Each number is 500 + 50 x the weight over its row's rms, rounded and kept within 0 to 999. Layers, rows and columns count from 0. Numbers have three digits each. The size before them is the row's rms in percent of the matrix's.

# down: layer 4 MLP down (transposed), 512x128, rms 0.0283, rows 293-345, columns 0-127
# up: layer 4 MLP up, 512x128, rms 0.121, rows 294-345, columns 0-127
down293 100:532524528472514550491455471463505564505624486406520466471565549555407480480489529523457512474573487452492484547511503504502513510524511493415533426518476546399480417427550509474540545521577420480545477471482599427523570436457498414557485479477515453440425525538414625444490452434438527450554500503528527515507489554519533501467521548506586524509583413403503516479365584494619514488444
up294 102:517620501517517420504451432410521474528554522496455499414474443561584510486455450519462527539423482465599481443559550539466531422554540493511418512504573558494492456526529441672532519493432418519514408498565429455468459486444492494461561524489533489507479472515479421568398521585514427615510481464496525475467514452500446511547493584500486437574492538445440482482555540538562497544423
down294 105:441508556523514442538524474551515518544386469453591472483535458494578544537508477493480584548523478553453596492383591475462410501549541552568486461554507515577448516486535448495451463476506476571543508516542472531510579513451464481513513504580427489522485529411621467434453444497553499554536602429532384538535559545567549510501576543516562407448499544542554458475491460516374498523518
up295 099:490566522481518492440482504460463410444552472486411460444416522583469619449616480431462448520487591436422503439482568435522492521500443446494541492406442489432414601528471477435516529479577515432511503500484461609544440415510444394471561447442529504554449470549484527526490499535543538446528537462625515483507509548515457518580427522495473579537443486582483470475480491495501477498452
down295 101:507509499579503501418483566458541536536459532456450484452419501581474453489673470617548537479513431373482545523491564445427488495542397493446422574445431537509511534511472494455472350519417511519511452509507527473554435580525472492441523550532455580474563510521440453520492469508521567488470549522574549462504418434546544453434518510562524494481580457570461526553481468530522491484482
up296 095:534484505373590468429539492529538501532502529469556443535461406501572510455470548568486513505428552526502583525486518426491465442479481512565507564547440538452401552549637456569483548522511471587468599556433505576453479528478519531501481487553453470470485487422534503491479540433559526576558519533591464517569532554522458526443445482513460505464507419420606490448503576457455570532604
down296 098:501476519556561497536580575646444456533454502484570499458569507419529515410589526520514543455521502520510488457478458460500547509566495542407547545549462544517524491456537507451517424468535496504491431379563445447552481452452405510515604439529535417506533478526433515544490514552483531481467485429480483476575550545535572495546582470519397585490602501513481416571549551591442510494564
up297 086:413487503462422441536478553571493434509504529500495530546520469365482494480439507429546513556575437455457498567517552561516469501451511422411551515471539429512474479465449478491457543530493531421547513481499558413476551600515361550651489533459516524587462500413555463545581607451536461499496545449437509413501583483522465495498504508521513487478542492569477398436475503537470506505574
down297 091:441465569534458403481426484444496430491491507482526461496474400454510534478414478425508565446490444447529481471521558418424430428389495430436498542517560563550526473538456496489512433434462490484586469488506514515441527519501420520582529570471540360528478522558423438537496507569526440545433445485472504434595535482531447560507373512577529447558505509525482389477478520450547488504512
up298 091:533408505557473510474438380454559379412466485461530485408564531494490503461503437420477534534550488452509595505494534491527575586485486539556468511473519433502513430431578436549541476483549514462469470452516548514426468506434487483422593527483482463500543534474529489549588520417386513611458404488540539523449520542475579510565487444409516491475525540534479471400528513493494619517481
down298 096:517465529464577521457500553498431565471524511501525433587490431558496528626468556463494487451460572494470503545502583467470537500484575440437455466540565489504500536599453489476491539482426446539513636459441510508563489542494541599603424565476566503394449464620416522506448547490513542444553532524525464495609526489533470503486451496476451551468445437478435560560507584467535463491579
up299 091:427444478414440481495469486500553461543485433469557431531451460426507574512436518504479523416522514497507474534543514482492495489530559549557546507541440434484564425598484550583490473499430555563492558589494467442500510537520587542407573580557444377429517477555390493493586427447536443504498532497490464538450527467563490429511442468534503428544470439513487487403465508384527589442505
down299 090:557459493577524464613572491587461614444471536554553590508516490505529463522569509453561434450507444517517532522540524587477516444435505514513529524417433522570484420535477494416455429494490519532527524537518467430639433465509464417521574463439582567474441454637524507561542495547480538489513417465528505480462561447585517534496609499519432486491543455539505564451534568505499519513517
up300 099:547497469522502541578511534541557440376444578500436541438523532451493482500430558558441377502426557517558520495525473451488515503423509425543519465642461556467554461521512444584503540478525453479435539479516511533466499445548494507501541471510516447489452506465553473515536537448510542562587453448398380472433585535388462576548476502512542570498507417468539538451488379503462442510490
down300 094:502474570498511455517545542513503516422509468404480508447519510546510571505516501476423406380479481468546531545494473615479420472465565380523504557400472499597490534482494481411477450454414486509572494432457425475565516456462540519406543500514587505572422471526468464440599510541551573491433549526516479445536537444575526574520580429582428507484495530515456508516584547548483535508534
up301 094:585451446531495476692544431522590445494442423490462507450533496552626501605484407529491542585468509420491532549542515512413474548473512492503520437440472533525493471476511581524507490548435498513527495514455585450509410546427513480551465448474465485510461513458542598563553473494469435484504523544422556431365456494443505537472512484430516563543501486536573567486472562528496529506479
down301 091:495499482415523472472410550446566499582517513503496422426494472493470523469469407483468531468496537552487542572448513494519486505334478468468377552428533474457499457560533569463472543485433618503516578540546381617461515514510525480492542636509494456548496588517467500498531485462504505447565553559504581380560483436478507490479444504460507531429480484452494571528500412477478446490490
up302 132:538558533532599559588401518511455443453480551484536391518522533490479464508492517546505555485501487442585522500486400515468454330411461482478506483504564477484514599540512360480645499513542500415507471468519533518539459529496480477485509416506399528425468536562504445498477416422488542547522507434516488542525490560484534595497513471502507547569433549530428466528547487525535593487512
down302 108:553521532590509499530469511472506468464473502446499461433533538533576421571520468473438561487516501461502535493496506493519441445530377462534457517568549439659523465560551443440540468620528491520509496495513526480569489545447494514520547623511420540495585444527543511539526522448547546505509593476573512418565528483453420508463679552541513538487534506479478423530520491476607515424490
up303 094:537559570571486474492544411446369464445497544544516514537471491533643576522399513528463476461379465479589445437458505441537488502463462549494477495535550511461483448532527556611510503522541549518500519470404522504383517508470523569526450465493469535512466565498543522614533516534464416413454481529505506466457605463422515540465463514504462526550457480457546508515394506382497542464480
down303 099:492504496536497545569587439480477560531467466515536449490510497566521556518504512571454568444474474461511397496551463441542439510558409516580559543555547509621495505666516518521595575470489549498473517535439549629453494560510413502392498507505495437542538525538496518486482478516442449484418480447432511447529523453417516588499483548529618578497525455452520518518448534511455421559504
up304 109:448449528534574461523509421526467483493531408562605518443473522494558485574489555565603436491513490447501478452385514534474538389473494394515525442525510539480423578558490425525548521557493453467497416523572572433484492442458524516502514444471445425535482527559470505474539421464447486490435521495549622465498467521519456425569489544536543523590470452510512524375509499529463555409577
down304 106:599425453494422435457600565523473566505489562504467571466576466494472510480489402563558527546548488482547477486534557548488534501496605505492494549485532444507552547398531511568541480458419532573493621477422428520458531536585569441557430537543519547452553468476502443451537509452493514495491434466598418459449548484455482524509520491533486454436462503426535402528521481635510539561453
up305 100:551540496527471459449530550591527582491595521478500550461565548493506448467563495468424514427498455487529485507510458501444494565581526444576609506537564436498508566448514554538506560426465420538470474507490440479431480477512463518529419527546481523503501446487509521531530462469360531516490465416687451502489505489450487453387453473534476543562484486560435499461566418383580490516537
down305 095:550530562548464585486449432444620536511563531469483469425535553461494563405470461468494488507464567517559562478471478498530519506571502612602392569491448492534527595556561423519532509447446564476483425519504474567403453470488439529462484526481534560559516506405561532537486452510469441458508542468504528486553542594504450444560484613575531538510563490457556594486526551574481458473507
up306 082:570409478437522521470401472538477462527381467529419426552510515379601557503530520521473561504480478455656484501477573438491444563514471603516583527557522497525391435507500603586562539558500498510503491451531570482532462449459546495461434452507494513511495439450437512419487489402558503492466523533470501395391489506500503508479499575530526475496543476523504493480498485456406507444507
down306 088:438487495421551514536493451448502458549472534521531544548460552447424536450510423613468484483508531499581405600431463435451528453478409543465506464506442526435464358534552505525513527532490493505549495414569508548518511460465463531503476560527567426576506458578471590456531518537430532488459443444447534548547471537414428523580404389628532531518519513472471470479512436483520493499551
up307 101:410505435518486489423598484496462524501425474489496503529491484567572555569499571498477519554559575504471538373551489470475528503514466430513511483484519582466572563548509481600564551519407507412476536480472556548476407478533521484580546465473523567493598542528578494505578386592476501444551449460609461505391500446503515579552486462526551554444497522443503587509560528449522450483474
down307 093:533551612552467425564594493561537507439498505513377517399485452514487424450435491514549500497482472438523424494489473434456511460484416521404456568509479523526518448505577547471435521479558512541581501494495479498518531428514502522461505458454523467529513429502442474465512567462564503515532545507409515529598437445568496348488609549475521414555438474526525473496499515416612472587523
up308 096:492480496551503611512500474541456467558420420541460579458460582562460490534494487505501501494608488535482498590451491496504586498549439441568535395512502477531513591549497481484551536499520482478503548520436435469449477509425565545453410531462462341454421454489458531535594504567505497473510435410511584425455491588516432542503494419552495499454506452433523511450566466473606486454460
down308 101:479577535522538464536546510480527526478520521539519391465564511476501559512552527516525497470437493547536440565577542501525415460499554566484531558509548610529474531416591543496453530459512556655535425496586535511455472460416465482445568491533579555552631459515505488578507530523431336531458529508467450494529465475548495463547491610442484501556470560533520547507507493500412464490555
up309 098:519581532549427573348483461562533476456554518514544538570466507562406485479610492496495504487508493434544466541446476476517604525562474406579521511417468498475528484474453573437532480394449477487491489479557518529465499490411477402464460516491558486493470539477605461592529518492516484584513461545460510555400499502587473403505405500522506450502524420459539451458541478587551526562542
down309 101:539474447471460418488497550467432578421446468485419396500545503547481515484460440472401584455491441488574507448441472430525479424467493487534456482532554499592437481479485500480592537490531417473499450499428551582544434424515472573528451483495497556544521532497472525551434494397475411479485511484549481483533512415446498555488470607661546427486562481591515501481526455451500551563450
up310 087:462615497545498472471477544480540633483575433426511567515491506480536606450447479422483547488537569482415495629549497463537430495559505546585579525585479508512539509537514575455462515500509510522511530416523550471475562495508496433380505522400487524426440481484414502457408521507576481546570490473487544611473485506438414579468513415538523550439511531488578500472455477498480488487524
down310 090:494521460528469524492461604451452547492497502539462562531352519532442463505512532522520532536603499516425415438572449473490572513553421496530459484500529550554537480570470515491475561515503538491518546436502524503524523594475484430473453443558452566406462550532370481504565448472497660537557544440488463500447423452453447537547589521508553502569495542418555530425481494434501429485560
up311 099:452456480483472491459485493518492584476504466523555597472519629500573501468441426506502418425454552483595505405398484589534510382535428500498482498465514474535525417557490476409571535464393499400521440458544522479516486490506576546512485428490425471551452449558494511493475388506410515485435530518564522528550510515490558515521421533548518499600509438521510539531552401410528514474510
down311 099:497517490639517466497559511474465491528510504410400494473499554523490476502578548473533502436556469403427507500521493548486507439555534621619633500441500465546472410565452477499455432521462553510529554545519459563482532498461435394463476469492544456485577443477468447554440413473499577592517530543481504400449577518544511442551545446548539506493574526506547437492521455434491439541473
up312 100:499521419545535510556495491506527580497465400451568479506430561488548569453429435440551464564569511444437444561553520503547565456415473388537504477482516502436470605477447448406522505495431517522483444511457453469559617479514532392475499450451466522468479501438458540388521454420597537513457442514444475543459558484531557538445505435487498526409514482532581510471446454477452429435505
down312 099:483545569499509526504483534524527450473483536537561587469440456569454526555470576549508495618509493574453451455492447539471559518590507546522599482476486483528503462535529522566484416543502545431448499555552523442563544485571560519427567515506436468578454463455512454560561393568543538522489565495525453517473542471573565465421554518474508505583472499629472606438478633570513506480560
up313 103:494425520489467559499465495505525432559530564435452396466455519438461512523445508551507490443543565459481461562491480530460376466579509471521467459561485457543414407475540544397466515526468588559532564560533498484527506521589472537422459444498435527459506497594447423503480595441601407336503472520484536536471472541480448604536480492501484505460562479525437491458562476504430465520502
down313 095:510637570510443569477491542432534487571428526506475591502496553607444459475493498488589522537453502472400436355462539532528577582458548539467497392479467487494549490506529522512514462501541500397538421472382496503489563463479518420536486470456535471489482467562495501450455400546462513550459445449444572451476516455521565517526458559510447485518515423466440486417462452516562535582487
up314 112:485488539541462511369597437507444526580440448495501562465437402493481548489424431473507533462516523491510562493493511583429498478398471498501444534460520536557563452450658473534533564492594470501452453459430533476445490431563470480508439452540473451474544536444514378426566435552474438458452492488472562556562576444519519526513470492501445475479423544483511466438501439535487445404511
down314 108:549518494473557467625414504484504450434484456500508516511545579488560461526511545549446512515485458499517424537462565440497521543507564486505529429493491531539417475524455529504584520461494532494556572570561527525464493546463509515501411458483576487555527492561547559501405511488498522498445488455479449500523502632473433369574589572535523436448441509530476570544533511503555659625412
up315 093:503500491527530562560566531590524569473517461537472445521519416516569527525503465492527556497446541513503414445457339536569402594584538453516480526493440523432533493495458486485504461513517537584488468547440440459526526501503514403497494523430488496510497565532503463541529454395414546503496458543477565549399514518382446597448474435454580538577434568596504541517464480542493488572457
down315 096:448489524573559533598536581473510584522411508526486473513478496486494471526498528488447463548442504483553486505425439425543512575511429468517379587479484416470600514487442461459532467456462488584513528488468499461519536495481497526487560454510512463545488597559374486593546475486430509467424512504421545615502528524467573489491548384518520613535614541539534509468442480511487522506384
up316 102:544511463478540497527469455545473523398660526503480484531582534456481506460430544486401501480437489566500680493461413575545465461494571481500470487419584506450421491487544526452580490488507536476399477495392537506460445416546554496519428524512477453456524526460469525504580442541532435445492478517569467470433461474444557476467484444454409595575531544474473486437519520498531493504479
down316 104:421495510517432487536481424519519498530475456482572400615445468554514555574463503525554522480570466526469474514556516350447463559480418440480581467551464499515485528565427427464482499523470562516531465494553577475516488571546470544563471584416438448610447446533462471472386479541390492525486470455562564490487486534560528559589526500557497420569507440490532484490441457507436448507492
up317 092:483514485521484409619535483592465517470469423498540467527574548454559512433508498503500463499544590613523508483467537519479496488452405541480539428504560494418414498501533484547486466491508529439523591381534511550534473573440450478522498461471504596555467521371492486462512652528531476487498617527495520530457513527475452443461430511621431446460491554466495498455436503501517408548457
down317 092:559510433621475458570522518436462516437505468549499511511418473509500523403451457539522507510554488469476450527443555481463528415482529561477506536549432385475486590546565500428456435524531498437485501503593483487600538559403560493579604428475468540549547555495540481484455519457562540459502535514560446514570547412513514465462354604515465524489467513478458458461409500439522556500546
up318 112:495520495451505537468504457506381531437482472509501404491437561411571554432534474501544535483496438513585453478498433449585480393487528577492572464481510459529439549560547488452494462590499499394495483468493542495510552475496455554561457524583372518517395610535477420528553488536609481565542491438533520457460521496512496468514514548516455477499432470427419537516484496399440476486611
down318 105:450525485619523569597494532461457481480385512458433494459522410528494419516488474561516559455561554488569501393470496544494474471514467522425524461446452546563498433586464441421607493456584419519461416520483532483491482531482428552516473579487526488514491455599460493436518442497478466467440560489560513413510523499401443506533599501602518459484486423509440382469484500517540534508489
up319 103:491484558527546485466562477479489545525566452510438438436555603480516489502369419426403507494432452519507510502426491433541407486475477582519548487435585461467515523415586543494556542463505590519504533488457429455529544458498468533402549505460509463610399489470595442474589492522452498524427501499482560471529403487546454590494419502507581507419532443540548440504544517501524499490533
down319 103:492398436461503560492451520424531417450700461517470527580430499534558522405535504510540506498547571444441440556536481417444471458622523562497475437494575512536487480430517534511527481560520554527478477534429561449523469518465502488416370489559468468542519493519480471509604510508528499465510559499558490437621414470550438452494489498507570511529530534514515470490567562520551501473530
up320 083:515513525433450507420542516475532514518482507490461447498439444454494521549543511543543476523526515491512533444493522492396477576517461521492422473570433441551485494505442556396525428454487508491499479481561447510519529470544538473455381498467493538448398464373598615530622452563437491502523492540566456465489414459441555470507485535527413407460449444602516400524445499480516384471473
down320 086:545565549557548541447406539453417461557491447469554436493476579561596558551515424524534458509487496521501574482456440496492537551430521529477425489535457461461477603462521459488534509452501539464536532537585496574495456458446519498504506558554429551416483485450495497521544500513536409471490381541448486506507390646580441501596505556482536488432511534581525446565455454441558508446434
up321 095:492486515545486463484537523531505500474468511419447507434547518564593560449573495538518524491485552564553537534488535465602495557589472433588483536530444541408475364466463515568499468431485667535528523572505478530552515496505463524510528467472461474475400506475485461467528490498509462532513518477409577501473375451525535414579515493390419464538547557570471463505532548494575538482397
down321 106:524492448489537515510501512467507481462553571531445549511620523498507471434509443477515444471547512512565485515485485588623559367470587546435504460473471595523598542507506396506558422548476458632514558474512493493479558508489490564497547539549493440480489492550529417583526550461518535393509459421494587509472490519569588476487458600535453560443462518495569532466603575482501524523502
up322 098:633534432434546495529522474549596467564527523612559461454632523494566456466575542464632501465506394475455552539441474542437413539422524513532510481530407547503449454537595494524531472445561421505550452491493497513468538500509458464498551494508480439565465473534548396461469453464604415536517434512500526468504541473519612546542470520500513463469523525480541564473513443472461457454493
down322 099:522500559470536597540537464456493511484503429472532621542535461491519539461448515481451414529516473550485510519562532563499483426482403557528455570458514613464491515361541504510396549501554472484463434490516429583484515507504566498574610421394492524473497544462478534529497542534490571575533471531539531502601567530501507535500456557472392476418536500514446477478484637588523505536483
up323 113:554421466499475425557486466461514503497564527458492347463425483599444510551505451534500518501493506454367496429526534508426444542481453457493470530450503484527423590485500546483545587546493539494558641482538518445470456546566540459398517550556530405495447499469540434517503486427516491475577477476496493491510523538543492498554518416475472541546462534481476516471379456425365414519481
down323 103:460447473433556480486420486503538552467524493469475511451489503514436437430454492497514535628568451559451521586494600472477464459418600444514540512465531532574425490462475489466492524486504550537484512488463533470495513472521574520520469542461462487465528400513653525561455434490518501561497550481541503552514503264520430456495637497497514481452464521517489474513422508512571487447480
up324 110:524489452481565579428470466461495562456486477446627542500527439399464635515494461428507573486527538447520516498451395471521522471507515485488532460420418509434548549510559509408482509540536505560488563436616524513382501475441449554531375494505515420502417451474418463449478490529481391400524501459532525522495436494523587453497472447456528512535459503485554529516515551542468473436522
down324 104:504537528515429451466555517471434472500591432458525570577572557506479434557536466507497532534531502505443546440584630453445552568590422533437470564442544483585512522483509480415536526472442518428523499536424554516532562495591604379588500505505519375549546476528476434505503448560429504530524466494498413520504450556525512505501521440448561475534439460551490557544456550480526538558519
up325 095:525528507464546443518497523486475601546462500498427455534583522481596568374490482496538529475573587537375585515470507476486513403430500604429463538461538545466530527517518438498503469426463570478508476515498487534480460556532456443439518486444492525428480496446456437517535402434426426431463509479464520518589517447434604476528523517426472515456458418571456597429538478572455505452517
down325 095:428543476430561503481407457514480414441515507448554471518505520426395492567576531548480521589522536459550429580516522510571454449579447424525473506497514498484510616528486536580533459522544479512562543473446507523567502513492521561556431544548450490474532426476539475482413584571537542609431558562565459520571475522501551486533561376485555600525436456475518439523428514482553513550485
up326 113:584425546567504463407512481392522518445470493523494458481569446443494571509571491524532479466503462478524513517456428472460528494485433495576634525505521465452603417481541497596476460547436459466582477534559516450458466499414525455472589499475501507550433553552472518530590556557503439502509547463554544426534493459534534438515508416440569454524457490535487444427411418526473509389593
down326 112:501460573548565450563483478537563531406498543455574420458530503459387566466568583503450504460482482502636529504565527407474444450488491424446460483512416349467501494470576538536487452504489502522491622471518512475487527463513516510471579445503484518442455539532389536481548512548513525468533489451542532576570439416527553504572465513514551469574388493426525506571509502517548547498468
up327 104:609538436503439509514490432548500383510489502440459492450560660464461525442480505477511454501493542607531495484541506536457439503549518461504437446457458553527519423465517460526522456549458481464449502490582485490582537573465438516570474445484514608562539557453540529513604465517571483504519596436593578502435467463524440541443429483455536483495429562459412535501555508524440460539584
down327 103:502492525423407484482504538550591494542560536479524613459573456440439488423480419502485522419572510541531420492535524463475472446487514448543401541469561444480586517542526557462475453557492514489579429547516472498514483399481491613419479505508494576496547523590478462511489538508488411497500596506577504548571561457471436520499423491520443511525404492465410501426489500561443512470369
up328 094:479523458575533565494557526518489492451565444626540466566435559535501620562484464484522597415580511531456497525378490504462502418492440434439597467432531557454488520473457434582506601507383573497508475528440550533494487480573526492467487507565486529523540510493548444433456464563463454570504491441499526484455510554547369516497484462530553518492441456440572462532542503450523453513568
down328 100:536460485516502520538554530450418606483517423392445641560536560514429440466460526560504585569476521408473471496604436452485429531535499503516471517542485384480494563495573577476476428430460524395446612446519514470539506503482447505500378452560514569548455533477562462501564539514539484485510527563448535487518537503427532475505512469481507544502499388586460519494471529540494549522544
up329 106:449475489425462519523484484464550626499482462501503552463493476527420590502502476516437470456526568518424455577532420519527561475514482398457508489538520504532519582555431488536462535430487439455564440522472548547633530412469412545556423531554493563408520492514495510578481550406470532521491452509506575468415458443573556476511461426524483537462422524568429537519603567440491433461488
down329 100:539507617464414574483485521569609539576448492480466556526395448546502552516617547455525475566424579532428526522530448532426463535508505469488457492462530498441614578522483466435487485470462542480465369522503512392460545497597421558539448563566487492542518582542489520518530437499499553532537505485494527564468509526547464559518463512464472462537561547566536385494496572453468482541502
up330 099:494485344496498414509521572602518491464543530508496451453489440450400433433517562506496497465483475533495532498454530450489458563457519427542534630510492550409535489560530521533558488479514571499419552448544613546511536577533453486472532459601498508471422527533466466418503458485479510626470421520546461562427501456511529491405482495441470550530494420510495462540547438415462539553433
down330 097:497499470528574568506463586503517483472513486463445485446447524497451426545504589469422526643467518529435414527479501501540558557546468483431417480497483507463506551508547476547591547542537549508500550439458535451433481480581588594461531486569429509502536511397513483495610611478440541422510597505500527492502471550609544513554550560487467427446490538585512538492482449472603487453457
up331 089:558476476543431429501532467453519601400487540446482461527614527439385522454561475533458547550543479367516487501574500489511537541566450445580603507539456529537586476461439569523467444473451522494527513451512526468501526632487529460484533539444483509475569532529576450524454489489500436501460541500545538536440540433517499455503496468399581493518417482500503566556595540456446385457512
down331 096:479454484436567515546459506451468539497527487541521422570473524510416556442460436470512528494442485389512451591491461497443522523383524452461339474556455407392501552558502548525480559516556465490589538510446474470435492511479452453447536572522456408434496398486518497478518534443482452552591381518436512422574487505440484463496493495494542470510500517622497482526558494538495550451511
up332 092:471469485477445482497520619407520560379539610471492455505462464477508552456481478502541473477435571497469493574454386467448442499434478430506603601522457442544461462448489448479547593530531523512560500351463521467513562490419516478432428517566509493498543560467517530474482373406485483482467500495497537464502554467400463453497495525427514468508455495548564441450474534508491537502600
down332 096:513553502509429537441507515488543609505494483621517470567457482463517599597581543435571441435442403398407445524429430469459427445420596551478490516419557495557439541449423472458556537467483487540562424483490457463464522506525400525453545450484573519487591510553485472512507430581439575503457420475497529492476488553517506508502482450487481500494461525492512493412528564436472477533526
up333 108:575578449476569526574566448511475471436500488519611467499468472517504571567453517486573596534457548592512384454529491488466495561540505528554522376587535508450396466544480524499500539417493473524431436527572469559464522471519570484462396518477488441448502540547487549532442491458599429498551427490458478461418497444498445479557459465532548537435481540518402430428479472499442438514476
down333 102:469399543482533513547496491565558560537477481444569483466484541501370498461533446500472535415414577568583445502395551486454471428490572493547491480468528441530501496455442517480509484511515469466467482585550613518562491515393563424512480524475568588424508521432506570483506519557429560503501618488399477504467549520444575405516523477458520553435546483498535516534614516528485447469532
up334 086:526450417465458537548474533536517510425455492473537426551589476464526431352532546460490515458547522526533474529526471526411423568476517470535539523561525489465481560490469527531569414547508455505476440528475549506511552384483585536488508578525450483413429578495492448461546443392531490562456487521590535444422519597517464575453484506474524472539511462417516429605604503469443435514460
down334 084:500494492525516493492471550454614483512452486574517475533529472507457436345446477491516475436520478505530548477551524462480469586495435511517514553593504494459476464490601549604447492527454547626531473482469489577467476409553534642539589586516451425497523523490580435518505453443552482530444513502490623480527555492499532467437467536475484475492587493438510455604454537484534421433451
up335 113:444556641466469537411533526510421532441565472456537545525563451570510532588479444431465469518524520453362416479538373497485560493448513540442512524463533485521517543529424476474520438497437404403526473532581591489489464442405491507429473495521507517476499499575535534539536495482513506575496451476480555540572488474425421442553481472498450539460463504414499483401468506545578558453493
down335 108:448448463532521531565484535540484481534552581511545472447518520519569457506575539578510574567590379510561579535479537554585460449514453490551500451467489525464499468425428607570516532543543577545452464417570494576427412442384460493491520423511557474555472543483502412489459483512444467532513526542422482495530543460557548473462469539479483417538441533565501566516559447520403543437473
up336 101:475489506534414523461509566551509550548614499470544487433480396503420595371499545509575477444577363465537491512597463436490592553477473507475524397447533522460549477380571458541470518485516501505552508567483541516431453551531470504598484521542498445479512451580496440496471527467559497594531447440520457467472450427491527528489498465456544523528513492513463475455518642510432508478503
down336 101:505413580502567457570391505502473430454499480528471524510640604535514482450508526511495564498494497539466540495392524498463421450491553536604543479655406465588469557537483480549561507540494509538486537542483466448516549412487470491488472467555556505443558535392482561484444534538465543520455499460585519534484490545471592481504427460556432511502539508575491478510541511578591456539567
up337 101:478448450478425509512486557462427496516526483469507406515498462512565486502444481524505479429461507543517543509462444515627512567398517413430510597527366522526492469505482511446531495470525537574491560379555499509542555462475420502603480563517444515547450433501558554411472507518445520516581461400513537600506537494560475468432504454478516391469455590461518429510582437475538441518535
down337 100:452471431505523537359503500550558477519456530472464529542509483575446490575588516506441520519444519492490445517457496485527542545407588480373508516515455408503458421550482568496508525526432520491467557395350499451491460461470407430556479636526489501494452461472517565517569567510527536427469492524526486510519423442476486502494643471459477514492558508494528473543541610453527512467535
up338 107:452516479507464534509465453501469504499473510476501430433417521598566522448516345429487530589348490539503552453449414557541509581456523504543484496494539486449456516423541500466528416425587542502421514440489515526452522503540462472483468452504480402487585512424508460517555434414578499543600531471559606503489503553600455517506498508409508487474491527517532512494590464510529467428558
down338 105:513522475553624519473564594460481619541458489505560495492536516509421534485470555539514468656513397479495505554418455471561582483507503578457504518472560469643559497463544484483479537591515492448531583611516514478525517465503481500546574531601535460507497587416445487473488460498463440520523491459495472491479520510448445489643479509548573435544461450484493504477477449522517583450514
up339 110:562464482574467530541436517574423452556436471515432476479511439468514479493488487537481449503470518573436544486533537528588508430414466477512472582420514435458404549447525530513555470395472444441484456486601556433591511527435478534502470540532502464543527507505526496627534428521466478421538496505480463542518418500472493560651487390503421534575496510505495560512597571537567464454525
down339 111:520506513554480494492443476535579515503417533483510505480504523453457465516451355519410526522473451483391467474477533442576515475403539538491592480383499410505439541481621411537452407444457459502495470491602517438483500558458519524477461563511580526535459594550545533515505565471490517314481471474495473546563534511517541415512464491471479575498543530461501440446557496511499530459477
up340 102:491549546477525487505533407509514465525555517459578560483453437500494523460417506388478525644438655614462529500430478492466564468568556489490503566518548532489554465546486535483517509417528487561489516437524500562386537368473489533492594482481497519536462561526502499482521510478527454460389459443566484591548436481508457490504460450402591518489481500541431551449521499539535493514430
down340 100:430458599560576505483489430412448528554540491455448482497509538520458513551509530441497540457508478537479462547418558416472477569508550542513506468677520552470468538515490486516618495554501436528491577537524492477515474510478427460561502499545433389455537456477458532571447450438455496491432385534592545502468451556372533481441551448496560558488478450605477517533499497492445535442517
up341 097:464536424444505517453489534416606562554455501374536536511463482432523465482445451543522492486539474579478477545416475458514525608528403516520561556559480477480471461535516434500537620497476485615585504486475507532561533519494486461446474520481490473495475508407500396509503471545467485513410391466464434483440591576559496363478468478541495545499575495535466493433473390459476525542514
down341 105:532495517523435427562627538576433455457526550542505516444481488489557456557511470497451606487518428508543604439642541557467505516386478496552436519429552515497517476459454547447506551515491518459555501558575457558464423503558410501445536527416469476480516461542542556514423523381533570475489599458494530541555534466523487554485511471526543484574465476407466558469483567494457518437560
up342 104:529505648511502570415441555554494487417529455514468527353505534502555412545497536561460412440564521535500568445516485543530497515496444490548425487428452606485473486569476486484497530498483470492454474596456536557545463509505435509471408464479541491552514575470493490478563537514533488544548480416478577520524515419504544514563429523489561536572515560614505569444442477505458573522380
down342 105:481514476549514462479439471490540548399571489659516538564463515478482478439529521542462477539454499464538508465509532547475503511406496504467521443494510584535527411400405404506528431545506427618597532413454491466596438510480654502452501498464514498538490472543517542438400440465568461465495474555519529525521535570523514504458404487574515424521503475523504547522484546479561465416475
up343 092:516456474515473479376573556537557478452529476456494446519579604420481383546519540471473490522471513493494453494419539417465470574517403510548499457512492547445503528475443568484497529549462509437509520480557534490536481479504426442438561568534434520404447517546400521492539498396533522486516501438581441469530531442441495479524510542552625488489472449538474587558453604415563603505519
down343 098:493524418430567565519525473519473471437537426432411531437566532564497461524446476462505523542411518568599502486513427547502491399446590508422488500515457471465475411597527498541444594433462409503441454577455502475499576448493446579559487421541504403569467473536488493525508489432488451482461490494520608503510445566508524440545634529419525515496509505552430464491562520492498493463545
up344 111:514525514566513523427424490448508478607476480523485525431492522479600494580489569514555493484467481479578558418464553496453539531542613616497469525520410461541549518474562488512481554445534505587493415614453502458532547537442545415482524529512455472522489508453512486550353496504496353562582471431568498552478474480505509442500508412449479452507462462472528536490483491402482415517438
down344 100:515483597574512422546485532498473452544493507518476471416496445469523443416532437447476526461473500486501496553519587524526397529577369562661462491504567459577516500521506453474537428485600482530606506431546481499557535500490441504449507527415450500458488447494413580518487516443481559503593488514518512425407532494533552444411540500515420450470561548510499525529468524447421576469470
up345 090:545540463418515579496469468472409412417588537466482530487508512495548345462495470552448498497482504489488493531439511439487518517532682537561467431546576529467502524452528472556401506576493423430496577548502423438556478507540528472502535559477479456468433529536505410390533491485502474538538538536472475519486513523507578578585421522485491529532458516528400502436481508499561601482472
down345 093:501494524499521535602493490451486547515493506509473449554489451549541434499462533516479386454558426548470514506494520456492531471470469541535385472442500476417430515467558459542548475517488538551568562417508479461445512468453469603491473588453574487489536547578554550491399542475456534445415597511457360492454496486491552411567582507469497400552500408550497561458400407483452508487493